From a checkpoint of a small transformer trained on Wikipedia.
Size: 8 layers, width 192, 6 heads of 32 (3 for keys and values), MLP 768 ReLU, vocabulary 2048, 3.64M parameters.
Each number is 500 + 25 x the weight over its row's rms, rounded and kept within 0 to 999. Layers, rows and columns count from 0. Numbers have three digits each. The size before them is the row's rms in percent of the matrix's.

# layer 4 MLP up, 768x192, rms 0.211, rows 213-357, columns 0-95
098:512459493468509488512525531478489457505489482454531485476521506500493510506462489473466470514518520483502501517466466521512489518504473488474505545510504489515532488510511496499463533463479476523491531463558476496502442498518462497432493512530527487488542525467537530560560467497525532462
107:519444463501543516485464485493530530491510514448468493511500520529517488519486488518498518505468468489486476490499471531514525512487534535526527480546478528523471497521483485480549487494495500502557467483467505501503524506559490487490462496494485501466512501486521474512488429487484526492
084:451501498467512486504499483460502492476522492505496461489454483492552481478486503510489498563513560492489494479520488556472493530460494495505479512517507494476498513495501471499496458517483515500479497500488510518499561532488519538498550455531502517505500458576471505514505475515486481481
105:484517517527526507490452516517483530508503497465550484539489504464512488502517515490460458541532480501534476464492510473505506559448505484480532510540499484470511502519507515516554468505502501508501471473483485521505493507469488492476445507551472484455530497495487505517562507525515496503
115:495506477472508519506502529460491470511517500546449505523484487519481488497504493471471453524541493530511497520488492508505521530530492524510456525508470522484483521451490491496464445491569478490510545520574518491554504534477481521511527517470486541498462522496504502525494567516523502530
102:462495497504442503492458483506479434494492526501528511471532485499515528427504479527514459494514476469539498498505508510497566505508517481529482468501490456539500501486474487509504481508509464529491477505505456457499522474480492503502457513517486464485528529460495479513466502450504502515
082:511495537477514485521514508522487538484459516453493518493437495499494521496494504505494533436509486438520511458498503465488519468509489504500528479520476513521490538475504525478543512502485493512440443499522502530481482516482471493523508463524433491528492536440464509510508454455518469495
081:500478533470498457493505465454495564518500540432495512481507484441524526463501483456501498528511486474488523502483479507471470486517533523505538502539447503490494537463478495478490545527503501539478471522502487469458516546453535463489516469531508466503539536491501487482491465438487513537
102:499527501509475510496493535502525519544497548492551449497453516532503477501483538497518500505498476506511494511514507480480505510497486517514500462510486552552509531502518496512483473511491519505505488472536509501565533503551464510494481483497514461480479496471523495480493513492474474505
098:487500488493529537517509494538502497513523463514515499528529530486524487474530514513527534462477468477532498541504446497486495491498517470454468487544482482446536481501494470489514528518567504541497498518530519482493520481454523480486529506492495482486489503501564496560473500512530500536
099:509471507499524469494496487539492521479547491526508533497524527524477500498561521507482442502495487504479519469537470530494502496494516521503450524452488488478518461516479496466514463475489520497526475498522476493515477521504505515489487559513512509506505440506508504511521479496520455509
103:463504464473514482452470520484519513519460527508551534510485527502538491500466496450531511468503514445494525543469461506485505501481499453495511479459526540525494497518538519497579508487494467465488520503500468531506518463533486467510451488500485509516490540516515477451558517504506507512
107:500435487488515520500474509483457462470548464527481495499515483494503516448492487540490512475538472512505482524459499519487510498469516549459463489475570488529536487474462501470476505470501486515504519482440546553480512481509515468455528524507520514530504472437509484498480474501517526484
097:466510476475516483468519499492471454510503486540494497520488515458514515523509516492499486471485538505479449552500510501478499486490495541529514523514464501490518482524525495493530476490516524489463513495465508488484474487481474457494489546518496535501483495496533491523500494476481523514
097:513480502505507532484498485482530469524479499533470483526468507487510530473524510494495492529523520503478518481506498501476492483465515477526501575486455546456534483552493522467516479484506490488467548514503535495496503497508485552535539488497572489456541494464489512484472547528466489485
100:543511497502471481466491481481535512480529533505484446441490489463527485481495513504471504504517488491532454475492509514550515478471508531540475483536547509498503501532509516506492509459512473532546519497510474528449504440479505509490475492449520491499511498442499496521486485496551484484
098:517521513554475448498515492502513470496474481540548467513495508519508494506500549509508493469524497525517513513503528495466485499522526503564453544484461522474459552528488507494476522496496471478489462508521508519519503551485464470486505501545497456459550495528512524550513521505523488530
100:512522484429503457517467506484505472487521506468458531485506501489506532511490488474484452487539499519516528507512493486431480486493494502501523474533468517476492486528507524534485517510491534536533484514496493506494541496502500453490517512492461513494520449471484506487484503509488483507
082:520487516498508500476515466496550501462485444509521504511452502513486530501537522541517514532500518512451497545513513499496462520486446474516449459524503521517495468510544488458494457482509493512473477495470535491497504534495505478491497474536480542504540478480475472526465518509503526481
106:461515504463490486486489527478486500512497478496488445500589488481501527498494480506553494493491531489488487521531541498544458476482472515505548462495492546484471533489465482544507514479503510485501493494481501541510490472509483510514506466485543519528488495453464499531512515495516469514
089:474472521493517535465487461486493477527551507545476509505545496483506459517507507511510474510515520491532523484496511518528514514499520517484460513454506525507511487477523565503498473493488505466499517533502495524480491490502530477524447544500590463522498478532469493490519503470469511543
095:436495542529536481555516505506488509510489495478491463520511483456471475504535482512461499513485451501574466515452478528545499512501560475470488478468507511523445507509526506475491486495496484511500509527506514468483495506482492524458511533474535514506544451511504531473462484490479482519
083:483482473466472517480478525531525500509521511505515468482541471508499471457512461509542509518496472484535534487462468508497534521456487513491540464488521475452546492517505483494471498492483475496520501491527481547527515509511517530511488459507495449482489511480473474475499492525479519483
094:457490479509485536506487485544511540546506442447498505435458487504494576538513495512512489487473504478503472493477518551506492473498500499527469524513527480469507508493503512494542504532533477439526467474532506505471485502489494501470481499482496486492429502486557488507502476511490538488
101:515524513504521508498493500502493497509527491510477467494508523491472494489540520486522494449479466492506503497508533470467508481478477471508495501501452502519518459507477517500558485519495457520507481496529549512491529449486503502502500459525546499513492448490518476545512527525498490487
097:502471513451524493497509487450528485486514549542523494521510492564491464484441560510479544491466484516459518522532465494510471505494507418490489470499497536520492478541492504509504520512497516531481493508480488480506468508505529489522548530493498515472508470496502460481507457489478525511
107:509497525524458479527510522494455501502494496491484482467524537516475451492500519490537483510474478468516511482536469476465472492492510446473483521496488504480540517511472483549528499543502533546475463489513474496516436498476461469529474497480544509482521493505533517505475534514522477492
088:447488493477489519490484493468504507519499503485477494511495550498510474521544524466465473520500462512479477483469513469495526509476486538497500512501475547537540511518476481543481482496510480500537531522494505482468487521523502485490539502528476478442512445496444502525519450497482490484
098:529462485470513494493502516531499499506497516501485485520529550533521500498465492501513499556471485485527504513466516473539550490443489532504482489466464491526536493497464515493469511504508466491514424499488454447487495466515510514445503524493531480488480507478484504488483510513513491565
098:493457518460472533517480559496550509516513485475518514495501521484463516481479513465490513426513542505474529516496494512505490511491449508501506513516533457511538452495484499503507463522520459483539481492511509478497496565467484506515457548496507484507530489499489452516433522463526505502
102:479508475533529488490487525496467522488558477507450471487512503434471569501508525502498493528515496481503497476524490508522485505498517487483490513496556508490521538499508512517492511482511503523566485466521524541463511504475465509479489510470527474520505483491519499495471523537501548492
099:482502467481508478502523476503482454464467452510475463484501513529531489495491547439501520501485543536508482495487511524509509479527502499496457494520501517536477509511577474462540535546509476502480501487494497478535530487489504521480499499487513503516475523473501514544472533468523500517
109:468453525507550503464473531519532498496479484505509509490528510496486535471491513474532517465495472511512486484488459473507488508509528510493456525475530479534511479463505535529509495514501479481523425510500505475518528499529453474526485471505469474491497442507512468497508507463484500508
108:507512500449526493496512503474456471496509517495471489511474485490470492537518505488451482508502475465544471501519448511527492478538487525473524482533478508527481531523501538510489467504489504514528523496482493494502505506494478538480514531517477455511407524508417491565467497465533520467
104:479499471520491495505475474458463520499489472449501486468501519478501479525513523457515512499500484507503472528477509499474515522521494471496495532489479500434500497532495492508545476464440474519493491513527526494542469515509485484494497523536499490525495492487515509507533475525479509462
099:519503472491491482500455483450464531434556499504510514484520469555526530517486539500494525502516459516525524499506515496531500502445495527488454516507501531477496488525484537495503535526536534507511496505480478518530477490449520537515515523532524483499507470511517493499457510505501474437
100:508480478510491502476435532508473467489524493517493480463475523464517469473501492508506539444503492513495488525526490512458477482520479537481533490523514483506493479585479499469554471469493445479501520466516540509476541471472497495506504500550531521492549535506498506493477546482480558505
115:526458530475542505476525500454488511496516495510496480513471492451523490479486479488500478496512490497510446472530493509479539529498505506491481482511466461549494469540499510542537430486469489513480475496509507477496513490532524511527511552517492491541476454487496478502513512527475495498
089:454529494475521498463476547502476515482513490523517467519540450529524488491572494455474488486546484507500479469481472488532526499486485516492454522489484511499487521552506487544507492481531507503479498490518535501485501493516504467480466507523522531490544528533481507503505539469529486475
102:509524484544503477472495526457522488472472485522545514520459488480477518478518487517526490471493489508479488539531476504479478499496449459480549515497458485481494525512509484497475503483563515515473506538470456526510528495494519488530513519511470492517528497556515522504491517492514459508
114:454453550508529499516493494511472492500501489508458493449523533485509485506505492467504498452524486478488487511473503504436487478545449525448443491474512494456540530487524566480499494518501488516473487531467495485498492515533464497440491486525524503494475467522511507483487500509521486518
101:536520490530513494544504553482453507487528506541533456540512501512546480550515510485506484487479451515502497457545470472486525502483518500470493493501517528520518517492477483552463494454486511493469507531463491531447509476457524510470481461526508480476487513478483508495504509552517492452
092:513509494451485476486493494503470504563488488491519484500542513452492510497476524513478522437455466495527510507510506524513486477498519522517445538587513520483485497508499476495538481486487477523496518471492484510514475432521508519513492509526492504480468515476516471509491545471472456499
099:514465552465518540472478483527487509456529532524487501508542474508502464464510513497510514443484453504502482503519485498497456457482533505534514532498474535511470471483517533510538445509507467483508485496519518475509523532531516474499479494529472515460517521494510484473467535497463486497
093:492517490541508513504528553487475505469492514462499473538519497536499527482470450496506511508512499522461476507490474540478493496471463469520509522525489476462561513497489492513506448498498513494496458489496530503490491499493486519488517446518507492495512503502463497515501485487524530463
106:498516538463501497475490525451485512499477521519507522491495499513496454543532515526505510500470514555498512485496504508526483488528500531532491510501532592494508447507501498516470473493498507476483499504536563513441505468501479501479497509504493516527541477507511492497488514476533511459
109:496514533486568534510465500505482481524504471466513500479471515475458450541499501485507480518503503541456493553521491557490527522456547540503514493510505481471451547482506510536526520497456476501484488501485498508518514502492467552467505540520518460512500471521472546507543471526549528496
114:504491504497534536499471462453492508490523554478501464531511461484425486497513535484501479491496496434490500492486507465468485528493513499513478493471452521470484482493493515511499496533469492474518520525531516471486507497535526533480474503515545490499486521520477482533502528533506510522
076:472487535503532535527497550509484534469489519497510514489470530496505522483482475504506522487506488521497543490512475456478488505501469529495531544501512551493513552486486516518484464499504511515471512488467530486453533519484498544532521473532520512487529517494491508459508464477499534459
103:485472535457510512500500508468484543500517493483503460499503478520501469521516472471518502513497486505517476494498537510505522533468523448497470465519479493519475514477482477503501527480518481446465523472480486514556522555499503476458499500540491527476518533484510466510504489545514503492
107:473514457498512535517484511524532454524471493520517472505516502491525527513507511498464464475510524508529526553509454477504457482495492477481496557511531532500561504519507463528492514522517515526486533480520522483482484477525474518515504522481511545509529498441463488519474506548489515559
101:471441538518468529514477493490457544457511540485483542458505480509503520483495505471495489484505488469552492498463537485517549446483498490474476497509475466507520487507435512478471460476563509522512520486454495489456534498503482463516521501504491480533490501501465504490530509485503457481
105:501486512514496517495475502519447485503470522490492514545504481510495505532516508541497510439508491541472503529476528501477493454531481490490452492468487471500489538486529534448525551520474479523536511498522491475505536556487491521485460480484512503507494476540495544476510489478495507461
088:495516485464495493490526468546456477516492479484529520553502561497471505520501534500468514519518448510508515498537456471485507507542522535508496506526504494527475499571506504498498484510529469507511469495486488436538522521500516499487499497544464494484520487511457517508502485493492520498
108:438497493472484535519558564487478489470535482493497516454484501464483520508499516490507518508504518507477443483457505490549498480520487550493466520512498493502509532536490546530470524475576482515524497488503485481533490466466470446473477506455520508466504496540485506478476498532473505529
110:507508502500499428479483480516485473506491500511469464494513485507510514488498495484483475507519505508536456466507474510521547484551498481515497482483529516501506531475498539550475495493493499535508501495457529520505460529489469557487487514521496490454487531478541555513473521516516487534
100:482508476455556527489499499508465471462516533493481501487456494475425494534489481499504485511501534506529456493519490493500523464544519495514517518531529500488485478442495502537496493535476543487473505496536488504510507504480463501489436502487476491481518511494508491502524443531514514455
101:519481490510484535507482511466459480506513527460546516512518515497457492507525483509463469486498471510568480514504495526514490496531561507515502479475480521508542490509484503494493459478471528443450539439487527506492517462479503522472476491501533512497509520528522461499472505477533505513
113:467482482504500537487525564468548496522537511523506498518515496520494479475529467474513506537486504504509499518508472538486536461506495526554473518534495472518498470511451513537535484489513496475498530480491514505499498495474487475509510545521486449547521517485535491516526510527506473541
103:471504466521497557489445497520496502504510489483481474443465528497463501499508491441516491469478513517533529480548526518547500500500536492531500498488519503499509480499550422509518498503494472494500473514531499489484542494520483494499432507503521485533483457492542511514510527464516471550
100:496509464538532521440508506474558509516490457448493456515498517471460508507501469498532520497514515514499453505490513501545548512510475473507482481461498533470481476483502483480466553496473479529500503528488488525524477540512478470493498508505522513499545523512480548513462484480498529539
080:503437493433511457487510493482485492478491511510531504514467509479496479514487524483504505469511557513517513462490492489509524494516528513522505571530501507478490491502498500508489519517536490465493507517476479461535523515483529495570515526479514460504508524458514468484492482487512489494
093:524515496477488470478513494528481469508500528497505554518502519519502469478505517427532507503461525547532496534507481504502537503476484514532477482505505511508481487439504519464595496470513528491500541445499496495483429491469505494480517521515447487522460496483499526495511484492498521507
094:475488461469510500500492509485446504529450527436514492493523489507523515503497465560484501522514509498482472539520513487489518487591473534477488492493465512544443506511543505518527527486518497525515521506506511460480561496504501542498506482463521512536490510506508519478489498536539538475
101:496480519490494487517520516520522478518494536527534495489517519532475508465539503518507529515504546518500511529524481476521517484490475491522517506494516486515484486475490528552478510528465461498495552530547523474492491524494480524562545512504528513475526504532509497490460449508488494511
107:494494519515499497494448511477497486504491492525459476495502513479521497510513533483488474539502448511505490493535487507477485482518528546475497531534530482464510494500537508559514502511487505517496523451478494466500470513519493455483481504488534484479513530494481468492524484505501464552
113:431518518506490528453548520523475498456445507546510500521532497504516485538498498531459515499498466493552503531491475520506480458476538478444483514459479503518516519531496500502459498521510529503520512497487471490518557499460508479476484511485483497501510489472540507480529518450488499478
098:480470514490482502452485518497494471530483519530508474478512481482499502513543524488468485505517532507518447479522506452506477510463469488450495498511518549496499488467527540507539481501483505505521472483497500522493469460490449523506500493514478455514527502490532519520526521491459500534
104:484508498475500487442521517498471494491501541501480527501448537504512460499497519504473497513516500505472533516503527532441503506438514489526520563515500486482499497470538533496531533495495532463501438449507478494500511541514484503478520423537497482472508512487522527469484535511525546498
094:542534528512523519460504516499502473479540509465460475494506527505471497476455524508506508493527486466525522511490496513495486540499519514495520457501468476507512440471509488494528501553468488513512509497539488514472470530491501528539482473518513453447541502523499441512523520469493467517
080:500511474508480524459519486462483480493542529440525517490513560541517520532506479469542492509511488536497557517528487477509491507513476518479545482480508521501526473506498477462495499486522501508538503510508516496540516479472527512505529465519536447546507522467506480508493576479459539523
106:473457479490551504510464467517505520500491511470497543479522511506450510492441523517480473473503558507530473471490482520465454453482513514496516493476479517516494537522534528472497475499502471509522493502498471501461525453525444494494464478512538498511512503475482500518480477507528508465
110:466478503505496482526467495516533507526468546516494524493509516509506485534490526491480497537523458509479500472456490493499491548526512507469511478527487498470499490496507542544494568470546491514461556435493482528498538496503477500467504529494525529452518499510453515529444485521532506479
107:513487505499481490490496490472506459522487523482526466522516498506480479533507468501533478478493542471538522488510489473452542487474513477487517515502467499496473462495543515471524513500421482494513486482543501491509462514429501414517507511532476515530499496481509504499504498462525482485
101:478505507534491527506522476494533473524486499504432504475469499464533485461513509503510471479504477483468472499494522481501507512494491449476490520445479505490534515515483463475503501520513526525492515462506497488496524531497511448485516478496468506520458506483495480517490548458505521492
103:502517531504466494469521487593505482481543497498489481491471541511515504504496446493462461478475481548495476491496479478534516514461519530553524536509504487519494542514458492499519526496480465514536487492473483526494514532521525485466473526516510552488515507471496528533505498522516551487
114:510514511508502529498497477504477528497497534492487437514504467502472526489566522501514456547525512470485551477468509482489526455518511515487488517480470510475487506488500524487513516506487508483484481508520491494520448446487497508489461463461443478485521498541510458458529495532452530501
110:489486487513519475474472521514484495496525484487512455516481479456486494451506549518490489493476470524475453486456525507496484460501528473502475535493512534517525490484518502543506522506512500534457512484499471500504516461445508521495463501513587469514443524471545496550499502493468475487
117:526533498511571514491471466446465552509486542493512509507473510544497456535530536559518475490512492499509505529499503538508496484505493513475482502484476508496511491505527547499516470493525556523484491495503456495528505527560461477514499502494519489514538560498467497484497447491518452479
091:491522527522482483536506493502498450514494475489493500522477472505483459499545466528508493494535476527487484509467474472515545536509468564526490490511504471497518504435498491515458490528471505449535544499536505497524502499501504513482518489533485522461462491512540501493541476500526503512
098:550468465523505506494509515515470522470496478539550485492491525501493520541486500458468472531503454455503462513518491478490524508524448492483475523459522522518537501487517498471505498515502504526485464494494482496503530484530455494432448519465477521467498476476469504494465535508506499506
104:509503502549482533478445481455536533549537475510468495528513492493525473533542498500496484497534547490513523518509502535480488502490485482486497516524491462484448538458513546485510516510508459459467498439472470531499499464525499512487488509499527516518502502482477500506505469521498517495
099:481479501488557525477488493480465531529494475493441480492484533484503545482486473522535489497495561512509541529422482459518482480498486500513525544503530545494496465465518529532507494469469495527496489501519494476485501479519496497474523477483509513503525511499532481498451499508499489482
100:467446508508460515529514445500517473528531488508496504488487513505494542508450510464471530493526490542488506491503500560480498456525496501484535501481473523420523492522495496515510527457551499515485474523499498507488475519478508505476506485463509487503472521474478509534501500470477507477
097:541498550509503498522529490481501533519476512500478492505524507521532475510519517465474478535517481533483506498505502468535498487497500458489459480480495518516487481513492490504482512533498496506486448456518462519498557496480523477486534495507546489485519520540512533515519482474501478511
107:528497492479506512488545521466511492525447549471502563496524504506519504464514479502528468482444520446466494514526514521529512509495493535506498513488491505548494491444475467464453531505483524485492488511497511521535513478514478521493476478519489464499474527504498525519479488538486481523
103:504463462546511517499489493519477485516536519455465531497501520464518529508499464511517450460493462532493516508508474585534499514460485489497508497490449544506440467477507533536481469534493464456487497497483451521499487505499483495483488485473516502499519507501515517479502496515483496508
106:494466456523492523520518490516480495495520500524481499461493537503444519556503529512478511513474540510492513496466479467474482479496511548519543512487516467527512491525524525490513514472522511515488535537454519507520520540532479515459523451497499457508437524494477480480495499485503475471
100:515498468470496479506513477556505511503515510478489499498507525453477502501496513528496500523512522517463458498476560462480502479481544552510526508505505540465499429502483528502473506472476480483473491512474531496489503469494529523492488461507500493457528521462518485528506547521542495422
104:500473500502520459528524458506484514495537506494533502489511472487435500505483493495494475484526491487538449481512517499454514557494492480476508473516494502492515445495505503454484493485511544530486505495481468487466528461540475460514467442512517456525480508488508506495518449470516485480
103:508494470536519517496471483523536459501526517504537515503495491535507518531508494529478537494506547507496517512531508510509525484520516497504484485472521485456476519501552494515487544454509452497510521492506515513489479460479480497511566496535532496504522555496500501502528528469536455446
093:468497467463496461497498458506513504515485534496500489488513470482499523542505515499506481461503494546512499501511507480509530542543478496520496470503462481481543502472462484519459475497482497521462511438540506472506515500480456492491528459490500494509475490493570434482518516524492513515
103:500519509526532539519509497483522461494551446456511537481466523500459488514525494499453447489519529510522545495470486486491501547539497524522517458490459507514488509538506538477478520470543454518476471518519556473501525518493504501527480496530488489516531512483512515519527524505519470525
112:510546450505545526513495500468494558476493529483513523502496501495495497507458487489522450533492491534456458507508500513469512500478481539511504570512509513515477511487477485467479500501527490491503511542530518492515525446494509490509516505545485510481518490495464500518460490503515508508
089:455488479498576519549518506512516498483457482555535453548483446482474490456504541519452515506493515498543498475499507508510492489493478492499480528514519484523448506478469485519531471457501480509449477494486483501486487529501475501509496491513487517480490517534501495508509448529521432471
093:482542494527521472490491467476510485511534434474532531477514518501487497511463502474482469534504489505501557504512513542498521486506519487513442462500521504536503485495492444498515498486474508501475515485502481539502553520524495499458479513498482511546548480508501480503510529484499510549
108:532480493481487453488583526508492506512494489503483472416506513464502499545499468508533504482486448519472509522463464515463512508515522471491501540545468518498484495550461518503459479523513499513458507473496493488532536484481500507498473500481526490493476504520522496496495471489475515501
088:569497482465492485498505493515500571507484528456536466544523502491523506568491491490485526521499495495508501515515465445498528477509543473478438472498505488505482474529447513515488494489507531505489461504517482541490517466508476479488491475496520456471529559486496503517532486480488497517
106:477538506496492473529528481489491499513514499544522508486521488514488492494508475529495466470503448489539480522477545457506474495515489532524487484512510460519467511471464466507509524480498456475487507525507515476510478523512432474463466494533513493460454475437512500516519538483536472490
108:508500524540518512488477462522500496494510539525511478502547471448471506456491496490485501497539538507490510521515484463498510470535542487489513517539475490522501495517524531540508469550462471493489446540532497514518506522517477498500490535525493483521573462502492531484512533511518481513
096:483491454503502506507503520491525530529521506490516446483507486513470508514473496482482492541500489519492483537417464504517497512509547502470498506505492520505487481443517460510489481453477482537504521562484526508497518477511521513469504460517485522557498495466534481544439485475504481523
116:453472518470460516520505532502491461528481505494496516480526489470490524490497513489472467485518522444499496492469467482527529473498480514498494467502519506490501453493492521480492538494516494488504518516470487493503494485506493490477429515514525483479540522513479474479452512491438485500
098:539495475484493479470496453506506506460539488485493505521481530512505484492431477464495509482502499487440512552556487490500478502489508481509539470455479511489463488519495465490503517506478484532485511540453518491492475495523510503501487573503495503544507484457514478468479503524497484526
101:504475470464467500536469525533477446488485453472500518530535463512495464474484508562499498465510507558496474521505554493486504428479508484506465487505485481521471493475507511498460497502515476516511489523502556466460496538492504507518489529509489464505484493498453468508467549481528506506
100:469479451496485516503475512461547512485493520485529499518464452464493472501490506481470487498508472479500487520497521511564519502483517511502443511511477510465555528497503535514520511490512430552456555505542506479478530451506533486470497539510494497509512498506506494543516501474507466522
114:469510489503519526485467541523514506531502495460504503504484496475427510494469522487524512482538481476517482499507509523501488519540503476514528456487451489464504498506491522490521445534484511481469544471486495495469542477514517503467495485517498509458501503483534495522473512502524524469
101:514547464495488536513494517482449516502494482510530490535530457490506517489500517490473479475524456545527520507516494513486512531502487508467495482530476475501498514510524491524484497512518491500519528459506521524523465498506485496482461529506457501529533473521501514510515486524503504509
108:488489466512485545496477520534486502514504506516503504543509513517465504473506460469514499520497462511473504514562530501489530507480494520535512465484475453488464517483525507539536515492483487502488459527491498487511470504526483469480532473509555464542513509486505489530457523517508471471
098:504523502486536509483527481521525577539525493536499511507524510527483494474496491504484478455476490539507482480492533494464478484452470502519464535497499496507488519480486511485487472466442466495499509523521496469475527514473504484479509550502491455506508502504509513489513488498531500532
094:513511487489552507514494547476484482477511486458491477516529529499532465478488499503441517511501498512494503502499475506541529531496523486529476444488474492495481498505516515474527468507479479507471490542462518508497478471508476499512511493545498516476453506494528454471552531517491510513
114:526476504562546517510495507478517519480523492485480488486510500482508560518474530526421510512548519544502537455481517502537533533498474501539535510517521483491540509492505513447490482523505499470502508508486520560472532492492496500522486525517513491523510494465448522478528497501515499496
104:452504492512482488490493468470472519525523491492514497467515476461523510534489515542464504512484482472499520525486534499525539519506521514504515494471478492528482526530485495516493507511520468531501494503490485500489482518546482507499510503536515504451496497460460470505474530467492544482
097:482487528503478506511535534486532539526491541501518483519513508468477468466507525515530519539513505512494526503513453495483482533496475511452537474527494512487477505501480520467449501508459525518481504492501481505520520556492509532522534499498469469489517529520539444473460528498564485513
102:509508504489510504476472521480493543476500515518518459500506505513477518547502479440525521519499499514477477502514554523474519501467521479516505536474492517521526500493533485468500489465488492483504494488504480486496505517507488542505452489527524530457526484520512543469565463514523482499
105:500508521504506452495514493498510508527496552493487518499532508520509455521484510502514501504483517506516491476443527508470500514531500500530528520469574477490487493478546476492539503454497505463533493512504523520473530549495500528474505489531512453531492517512473501518488474491507544520
103:528480494483519461470492471509475481484495516480485515523523465469534536512486463523509492462514527509506514538516506516448509495510504519536495512501504497478486460477514522478525457522484529474489480483535511501517485490526454488527492458532497488493492506522510502535533533472509492508
098:503490500502544523519479500512457520480522516506534516540526496512494478493475517485454472532538498482527505557502504536507474485501517497502508508518490470525550505489474531475523499529446462489501482510471499500519512478567575542502467492507472481518449553503488508496499488518501514528
112:541523463492493495482522540494499548510489531486493498487523493457463553534508486484521496467529514490474504494500504480477524500519506490520511562513515471476518504472517491558504500539495515471447480457542518499530494520520504475489548490499531500556501484490485548512478507551493503500
089:487493507507560518528516507493535546508499499523491523491517531520494520525480492502517478493498504469486470542459477548462491483535518473462498463494467539483544486463475456469520522534489502484485482483464477429445508494541495504462477488532466477514490483550526508527505540484498502526
105:512499480505494548481493532508469485513513483486489487530512514486535472521458507466441495537495442470526466501490519495474490519526516486475535510515473458496481513518529489517507467492497506558473484484490501497488460445458525553464484523472485470487522517501517501520507508456496506471
104:528455473555531485496498530511504489514473500488512514515528526486421508489484496483548478460486517504474451545509486481487482494537493524499517483494509463508543511513523469504528492545482512488521493467531499533485497511507497498480500503482547512456487483494501510542510508493550482536
104:465499457511511518465487503507487499523493538519478504494497463468520517491527480487484509491463496509489510525527490511507442505507480496513502517484477465497535502534546476510540517541531473554504496506509521509477505488562505519557514488483505491482462477494518481507478492527493523519
091:520498468460544536510529498524490536567514499494504496493541540474509500517519467507523491554521503496454518513495487504483482463518467506511531499470537513464496524526524514508518481506526514473497486498476487507497498504500472510509491513448521504525493486503530542518508505492494570486
099:511525464500522545526462501485495519477508479513522487522479529519526545509524558497510502445481508493507505454516477497490502489492519463516478496484456456505520494497494483538521462486496460504509524509527451500491516515475509522468469456540515474522505512524504519530483500507487499541
098:517491503483447478478494502502511438524485517482454523454481485473514496496543504518434511519532509517472484498466517509521518508490470488491463486464525492533491516547477506500481491484514511526482487471500468551543494483484485482514508504570494469461500519509456469501474476512496490503
102:495486489487500500463504491490468533456498448530498518497517503497509519494500503563493474468485517474485512504536489519443494473501526519489484504483462512493518487480547509502523497474496543486477477492532473472568470548499483505483497464501475478486485509505484522490505515471485513484
100:482472527519516525502500487437519559500505502500464450479500522489499513494476433487441503445516471507476486486498499500502498474506520493506459492524517504509496489480516496490469457467492500524462540487494500516538481561509470484494460548527480481517509515453469493498513527480462499510
102:511529539506458502547476468510476529482510470488465497486488527500480482515496490515477477501507550477480484530488499528492482498474488531474505492472509548525547471517549524514517466460512505480494498534499463483463486492584499491500517501526491503458479465501530500516505523485492468490
104:509493528506537480486516480488486470518464467476472475509529491567496467523557478468493493469470430502546488521515506504484490492496502475490509448443491487522534515460508466473495510475492457489474505500461496469457495461492495502528484552477518498461543490522487453482501519496545488479
106:507497493498529533516514486480507539503511528464512488510536490542458525521543520499503491509472487459520493483464538455497449518454510449539477524488502497494520434509510432497523507512467501501509471522477480495465511483518509479514489471499456488499526493477521487503483497494449495487
098:498485496488517507507494470527531493487508530462525474537514497492509510498503472525488552511523485580477543496520462500514501501503501514524507499529500510544504521514443512510492539547501465474490506498489520501481488496485502494507524502487419497525528549466515541502479510511467487525
097:497479453516481469515490493497508482497534474462495491552471535493478508473543536533487502512553501506503490496525546499536519508537467479537534487508498481523494520512472516516481510470471522488490522501494482490505498480471503488521508490530493534507530520506480526484546485527530532499
103:478517529477481510472471519496511485469519509489499466520525529466490525492463506529470508497505557522540509473498528549469535540448496493489530517514464462495535475480479520490532520527503509491474466466520480495519492529488500498477488521520477489515514476472470519502460522487504473523
099:478477486475532512513513520524511452510511519459494539521468505467514514522500499511514497508512559426496519477502513532495497522516517537494453494437469473464532509448492518515498517460457484468510556454480506479474504507485469497507458474490508482491501517491501549551520497517496515463
096:498523495509509510447505521544481514494502506480485490503484533506502508530573518504469503529490540481507473453532502522501479518472508493498471495492520552529503477523506518489526537472488507510463487513532484464516503455535490492482505519526497481510490528514514561518522539471486533503
103:468486479517478474501466507497472509565547453533490521539466475519507528494516499472472508499492466466533528507437528497517500558501459515519489500475485504464471497518485476521472506574504477481520500469488502510476494506467466462503447484502529487546485529469453472493559529520470523521
104:502502474466566480470497502490463487512517468444502517543470538501479479512489491498489472524534510480472485495487502487506532476520459469478496531474459490500498515454499465478523485519514535522519488514511499462515506498525484509493525467492495500475486517441455489505539535513492535435
099:453488491475511520514483481522494499566526484486509499513505487494524506514523494492510525506468451463523511519496497490548525470457472486532494505505488492517529491496475499516515525559487529498466504457540504531544529459508462519483502515514452497493473519473531486498485548472497510507
098:443462487462521445507511517505488481515487543480507509540542482469503532533540505546498475511543498549481452502464485489463488501513448518506494554524474501495512484524478554489553461542484494507513457521528483501470513485500493505502514458478490535510458475488520504528536476475491495462
081:474465485490456503552500462520522515508587515488494503548468546510508546578490504479490514499530532507491503542535483496495515506505506506508511498522512515483478482500524475505511532549465510501521559481498459502520517484496522518479494508525491504527507526508512505516490504514528510477
084:505461519478535456505485506546511504495459481518472482491481483496521496476528497494480498492498557511540486494507490542476526524487476535538523517509458466508543470552491473475511504514497498511536506552522516492492460526455502521451471453535510483516507471505508513531480490472454519490
099:471466513525551507483495430453454499460492483532519514510479499531497503487481507520516518468488508516461470504488524535508530512522511504498499526539503475456511523556500531492535520484460508437518477503460552469449498498519481475457517471502486530509464468475502562481523475492480489495
106:483525464481520525526525484500501521463470528499487530524481522499511497486505518530507480468497472539491481506501481491525473500488511533554554513518479474468523498512516505511495520446500503503522508498499509519507447508532508503503528495494507483506498425515533549540538488527502480534
112:529499523493483536474518499480505504492465513472490487515473531515510488533531511509537482439490503494477498489504553519511510445490459514523512489474511526488532485490511479513512499492435528546489495490501460500446535521519483521477564461475508485526530544533518485469496513472522528502
110:508497485510529471466536485500463460485485488496464526481490451464499496512445508464500503517498494489520500537479482519502504481461499495489485538499478501524533528513486508509504483454444490531446489527512500526510474532500503488476449490491505485495512501489480473522485515538482491530